Each number is 128 + 24 x the weight over its row's rms, rounded and kept within 0 to 255. Layers, rows and columns count from 0. Numbers have three digits each. The size before them is the row's rms in percent of the matrix's.

# layer 3 attention key, 256x224, rms 0.056, rows 148-162, columns 0-223
141:108152141120130165158119136062142121104161105119160127129124099127127104127106155090118081128127108119143136120140149116129102138139128080183052131135105149105135131168142171170123099153111086115134164138147137124138104146136111144104103160126113086135138148153154131107102155148098105140118107100094064142103139123142194158146134117143118144148155094138140106133105128139126138089146141134177147157124154139104117127171107141112146113076174138113108152123095149166152180127164129115140110115109131131103140157149112166111135145092091155118122090132151117148118082115093142104100105119143130116132110130079146138119176134166124154096132143134125146166132104124109100119093
122:115061173129102096127124134157166130133128135115122130152154128151150128094120150130145148133066118086162141107105097111108128122167126143125158114155154137126145137133070122142086175070112117122163124113103113124120163093165149102159161107151191112089116101143084118119153149115142122099157162120133170131109151089102111105142096132125117162153104121134162136121087122146138140117142090140118151130135130150143081091147150153122132149153130115135118139146141094122139092141110150173134099109131100113104090151128139110090084111126104116141078136120124154119152143087119123142101146141159123127105103155186116149143131132094167140121168111151105097103114161137125135155153
113:137189129119099171127119143118150090126160139128112135129129102120135126173135089147100111137109149132080164132113144111125104123111103128142140166184110099180143128137102147130153138127124113110119149153133121153204115100129135124172122151149145133154133136114126132145109089132126122127144127130116122116131116090136103075086131140153080105150140070119108135095136135174121105132119139115149154143126094112120128151118141087132112099068110131135144108118113108122153131112123138153143154118116094092076162131131115135097126195108205137103137167111143156108159140099179111147160122188104140139105112139123157139133130140122118109092128101139095140174150097156122110102155
124:115099164111155136144100115075183105128146112136171125129106138139130136142126130152128146097128126100085113146117153080130117144121121103133126117127128150099101175138168159105125155103124128160149139163159122135162125146124139100136121141127099138126149166161106145124167160175134144134177131138154145118119120080158134071094127155129130099114158116144072140108119109144145155093113129111119117080122166119121132134103134176139141082096138112089116108108128143181112090157139137150163103171147125176101151136078152116130133130132097102171116119114153114110134157075140115125134116179106077106122072157115160139127134119124147082109127149157115108101117149114127132106142
122:124112144149130104126159108122166126100129126121163132115136126153127132153087160122096125124102162112162169118112106134152143115129184126089122121155119162096159182126111124135093164131120121081175130129141089096163104157129097106153123133132110099072146081128146137165110089167129147122111109121137091099166114127144097120155169108139132114125104153148146118176085142154130080135147153122163130172124139132101102136086134126095122148151128152134159109122128172146077131157123143136114117087138166111122123140129124096095100107158141125117137118108091142144153147125102144144115136118106173139149081170122124118148163111081124109140117088165149103150094179089120132126140
123:115087157119140095144166134143115129165113087170141121160129097145145124089112150150163110129098101155131108128114137150103155096140113149139133122131132109155124152143150156132149122176094108124071125163107134108160151086164125128144100157168093099082138096103180117129124147108130142132121121162121115101103180163124135159103162098124128133102144157117100185121135108130134110158149111117134132129107117156148141159059130134137094148144146117119136089161116120075083106138120106145125105184120122163129140071131111121073115117137127136121165141116097111158115145141049150147117154103116134132152128132122123124111137134155106156123142149113139104111160129158129088128157
142:126120104112150172129170144127143154140162118152122136137117170131140159161154140127121138095111098156087121109085135103129115116129142143125139106129159089100150084126135144108073140123120110139128120092139181123143138130170167087074132068128141150090140151122095125145123145173164107153126136125124153139150142089136098090142092157089135132098154112167109132107085161101110118107143142150127112135148126182153105131112130117098115132121133092100121124145146110112145065135124161137116143184091121129142121109102142134141174125134137135138201168135124156112130137140147102097130128109086085128136088134170104123126111070106163114124136149117104137103100143142146109100140
133:145098088122085111100130146126105168134122122156142138146132094115124134149147118092123140140126145103117118115136129146149155108103139110144134159170108079147086148107093119121167081084124181174146115095104150112136089115119126147157139105149110078093141084143136106160098086168109101082160117108098105123136162142119100111120135132184100105128116165115113117093110112119118089119120125135084140082152147125097136118136150115139138150166149145136125129148106124179138124143170133197165111112124117166129077172102128100168126152111142145155124120172134139095108125080144138180128134163129122121130163117133093122155140116145141131099134145166146131129139110121144121134141
129:124150170132128181139131084148103091131142080105121133115175100120150082136108179159063121116127151129106143128158157121102121099144142129143143144183136125100135149095095106141155121096138116162117143126117132187109137135091137135070112146137125149148171109135134093116131114166161068134151137114088099125132109104124111131106101167125094072135145129127118109118108113152094160086074121123070101151148139099154138133104143118123143125139101114168134156117118117150102139134136163125120135127141134123125112098128139164136127122117080164167138113113110149108155157133177162113158105091101110134135098144111163127143106112126147131076106107140126139108112151138137125140092
125:148084145131132132137117118092124130077129119123098142130118116129150113107148122146126148112152123097161135088143143077159112118136149131151092145093114144094141162127107153109122140129105112171150150142103083136114063133135149152083114160150068143140155150125118164133130127120140109170136091081164047155115103124157161116166163135146146157162130112087129160115156137104100146122081139107136137129160155105121110126099097125127161119161129157107099120150069141106139169122153097133136118157139188142151166150109139109108111147146134134129124135127165130142117152126127140136142099086108106117114115117110141171087174143139086103105123124103106132142121110142180139125123
118:131182119125141116133140094123088121123109138133098159140156102148189181120115126139133121155070112111124155101132112123119174120118148137129105182116124186147103159132110125144091167152125118160132118100134106121112084102147087088137092127149121101106116089134127129129087096139131155122107071134119109139125133135132149153104161112136130090183117154136169158130148125154105114117117128140125130104116116063153103130118138121090130148143118148154166119108193179172113170125108114138139115114125131115144130173148119122107152125106127141083138086127118102123101108149099139130128121180123119128160128148094084121093115179153111156130153112120133126136132105145140128167167
124:104126116145090093091129131126083133128107163138108130126128150140116156092142162116131137144148115136112087104121148089151138123131077136099099105133135147138117105155171154109105126126102114159129184076171134136129108146134185138089110108139105102099167152102104182125140146100141127130107103121134159102109158125154155099113128133108129118164101096149122158163104149129173143123152167144161128122160114095128155116139106160125136090092134107143107140137147140140113125108108119175169156114126101131132137117165115110149120147106122142120149124101113093123170127137135112156090117179164152128146177174089165093107136120118113125102133062108177106120095106157145108123149
128:105121086154151140092136182125139121098082098136132090146132155126103113150149161136114148149087148106144148112117132110147167099111124138123089119153132156110147134134109160147120134131140149144157121143139110099148120133103104115151130084168080160092151140084108159142122189120081114104139105117151106074108124119121121098136156170118132135124151107119130120151130109127126134110139108158113137151156117183112098120098161144169142139136119134121139136150120127145125073066112147162139145164136161143133138102172172100136132123118131124119127171135141116122130141113125065147097135143089120138126117185083115144110130065103107102157146124088126108121139191126155131164130
126:134164106076116124133127126098183116160049152130129115128116100117135126108147162154160158094138149111100074154105117115141114143137095119111145150122110141108081122110134151091144120118110147085147136131144128125137128088137100122171137136105144158060113166101123095091141108128149144091138139117133151125096126080134147094111131094118142118118159100166126139141153128108137121145171175175161107143128133139145075108111129116156178125097172138092115146132133108099117105124128133179126118144112096131154140117135156169150155112146136116086163182187106143113150147153166140155137115116136146146147154119121083106147131112116111114110155124130111112131129158119099133095133
122:139114142132100171123102147123099187113133069163098141093125098094114153112117120093132104109127095130071091147135157132141111107186115164158142138105122124154126121168096126140084144172146111112129074126146128115118118145155141156090141121146125077127123124108147140124140107119100116087111124133152141118163131141116166127091146165164135124172162089116183103171120142143132140129155133164138150103136168132132154131122122134139101093165132145097153155147139167138125155123143124109128114149115136104114151155164130112141173063140094118118094128092122158116132107135108085148123116131092136117100165154118112169108109135138126100101085146146138131157114140104118134124077
# layer 3 attention query, 256x224, rms 0.0566, rows 149-162, columns 0-223
125:128116142151136114127151137155132061102122147109146163139151104182134120096123146125144116130159111167124098112145127135136131177092154123156140092160148119127094126117085116132109123141131126125092150186091164061128173143144113132111152112138169134148141160163129113132163114099101098123141123067147093130132109100129133129124110118126137140143148068137143117099104116089131126144110089152089130126079127123179155127155152143161134149151136145117145099120137156102124072145126147127114145111137152103147107137150156120115118134130128179160126147102150113141109109106119114149108149098104118112135104059146113129143141206136154099121104123153123163147140098114101113125085
114:103167115147131118129090111169158137115174136150065118071122129148115149095153126138116164137129113198135093130145133165146144120132139110114118164136130149094150118114162150118140098111146105107177152149134073161113106140116150117123149106145130128140152082141109076143134105131160147173132116097088196123122156150134129144108121105105127156131117097073101124120150132125101136144106114122161130139087128123121129104109169113104164127120150135156102146198136110129109137114111121110137156121167137118116101121136144109091120184105090148133119106164132158127135120088154152100137096117108113143099079124137140120130116092165117123141100102123090123139111131102158151167139
126:141125167140131109169115089175141099126177116141110122127150124145125134164104127139146158084150108096097115104156071137185127144131098096072126123148135146100090122120121114120098123135118089150106186162144149160112141125088096143110139136132124115155155092162127099137130116103119133112116119152114190099141157129091131161109128134119122174124125158081122133135134132129137156137126097088147094129154112122141107139100099100132134136101136112109097093160126120140127166128125169130177116164138135121146133147109130104116124113098083154122119097174115154104097082145104116117146152076093136147102124164160135122148121127148164135093114164161111129133110109114147097120190
124:120125109139154146123177142124108119098095135142131128109095124092132135120152121139106104133144123125091072125132084148134173160130155152133113162200111129131144125110090110097137142151129120132149079146160179132165138107067165117158127147159162123104149139135117110166123119189123154130113142109154089141142171123106126185121091132086142130126137130138099139114091115118110094134109109153135103109118087183139141108157158126109135101099105126155152096139119109154118176112114112115146123113136148151114154117160146141141151114098117091106082146126098134154156160123148099089160124140140110174135124115111134137148115149104097125102146110109074147130087102175164131117130
127:152109116139101142163143098110160155147115113162153112155097105101118132125120101133145129110123173117094100156135157131180133117141140164126122143199124110087134141084172109117135096158108096113124130127128143092156170133107108147128125129134110139144167106127158108144109080117120154146110096146138147169097134122109132079128151126149130110147149145101153161102110125122134104121154101100157139136127119088138119152141103131135122072129102116098107153109145139156158152120112143128083122166125089129110109165154159137110062143120100119117071119116127164164126163176116095123094144191147120147150151117074138092128120112126099145135116174119108109130126158105159116086133
135:152147102152173103115085121118124136140116078091147134138119132109113096110147119141130174131119126122132116143146107100127124136103109153112138117144140138112125099146119130111076112149125131134074135129155091122144158064121124136109125137124120079133129130147145086097148117117117123134140153150127109144098116124130132129111194168106135123129178145057172139110114126142136119083152092119130163154111134126170082126157110117136116138096143153148132141164121207121093135163107116128150115199157107144150104136161142084093113146081140127097129114095131105108115126183120161144132141084122142157089141161123109147130121127124143115149144117133121088182155134131083137129105
137:145129119133134168144141090127130125098181119142121106111131142112108114106134146127130096153177135148146122131165120130117091113124170104129121160116135155095146114143156137111131113109134141129115111153152122127103110186090148101124152146131174135083121102131107129122102157146112136152097134104172120141115162148117111114117116070136111134125167116168123150140138106079117125152104101181122098122145120105074165143175094089104120125117140120147129071137113137120188143129128130121149119131141145120122147188128129127151173122171125060097094128156137129103131096122121108186105174142137147136162143102118127122132089157184145096103119083152119104103095138114109128150097
127:145110116106099086130133118116137116134118133071139105149112132121136135133161118161113146133089131151104120142143139112110132115154133132128145125143101188157154122132085095156099121125157114143149130162130146162152129157100114105158138129078131138124134094149169117142122119159130120136152136118103129133084117165132143100116148132126103173145181135055115125178151130088136158108180148091106102134162105132132135124128137153151118154119166102157113142211130124144119113125157121132182097123133117133131133101121131125110156145109112087144178067133122091116184132114095157137089158157086116155108121147093106109100110082139118167128090116117116117131089127119142111121146
122:095144130127128162163112125119160141125141101129099086155144112117115131127129082149130126108107156127102153101106098179131120135103158115130159171146149142178166138110150100135135117131118130143159089103132104130125090165168106145130120188145132113146131133126169126156132067175142135126164093122125152097125112130124124141132124127113158136168146145128116107144126115162127140114119137135170081115152163153069129116142107099155185124096153111115124125108078082159117128156142149136116097153147111100133112120098141110133135075136134131080079138126171135095107141109153148112120113132149175127072137126190101165074132098142132144136136124082112133131134107128138117148148
117:146136157115143123105093167111134129141126164085109117145106112158140149083103100178137115124113167118171103127112111124149124172119134125112168079138099106126151128094142133159167120076112100155169142124079179137159130169097146143105094109115107129151113162117136158120126119136134100137135182132126123110143175143104109104143161109122169153108145153158119081090126143132110126094115127081129137076110115144104145141141153104128141098120117118121123107119102189106161080160113111123143170098076148120148134108122104174140103118151107114125076142105109148129125143138171105098132150126137151174071121131148121145113133117160135130134141144144131131101138095136157135123125
122:120118101109154118108080123141127121140123161150127085124053120135141106154115127127140142105150138103119153112132086130170118130149120120100147141120100135103126157120170135124099116132083148127134160131135140083123106146156132113147119151203117130132152122119106147161105121118124085121118168126104157106121178144110153119143148104129139159115151149128183088116131123119141115092102105072125108101114157105122169146181145138116169140096131116157105142136140098131149154155100118130152105147078120105113125108115148125176115138158122128087113132121084078134097171131104096124149100100157152151120141179154098119114150130147117109110097168159108119084192119113145126104141
129:112158126122145156138162104136106126129181118121094104161131113123128109135141137121170126134153136124162084125126127111130135118119113157143168140169096151084090108121110129135115143117110127154149143120167147078127092146099109124114153153128107101146136128143144116151130111192132091115150127143089136185106204125096146138098113151122138113084136116112106180151171125135107129138081139094168159079126091110081127135116141143131140124114124116118108114147135127154136173110117098108083146121122111134124119154171138148114141112143115102103079158110139112134133120158121096106119112133137177153120163163139084093137072138181089155120107173115098116114132110126092109145133
115:152148127122137161109137134129134078085117128146123116156125095126110086120126141125153156136145128099141145104129131091132138123126159107133130116105099108107120143101111143158134116110148131079115139126114136114085167146125098160096166131133115136106140178119115074159085137140173148152107127092142120144161119127127150125154146142113144118114194116131102144100176138130121142135129076120136124156163131100089130109116161149114080125089191141108136121113153119171069152140178148159147109169174172122135107093130122130153122143123174154094077114129125097120158130142104106152165091130116091113117115117091122136132101154149143100134107136158101116170144142157103092097116
121:138148108122119096109139140175130186134130159132164121165139133146122112139109168126130128120112126149140108125160170086130106115133134133124121099110135155110105078168152116083106164140098101146145115113114144113118127114178089129106134153112096147205163121109143115112101131087085133133117101072121122101148157149165104145149128133111127099102101159062128127084121097146130103137179090173102107109146119098130164147125175147100172110099136121126130140099123102162136180096124127101119145131148137155145136133166114100102061108130092132109136105136102153148135094109103148133139132154140145146135160130142159120155142101109120147108155155118122103112134109128107105108132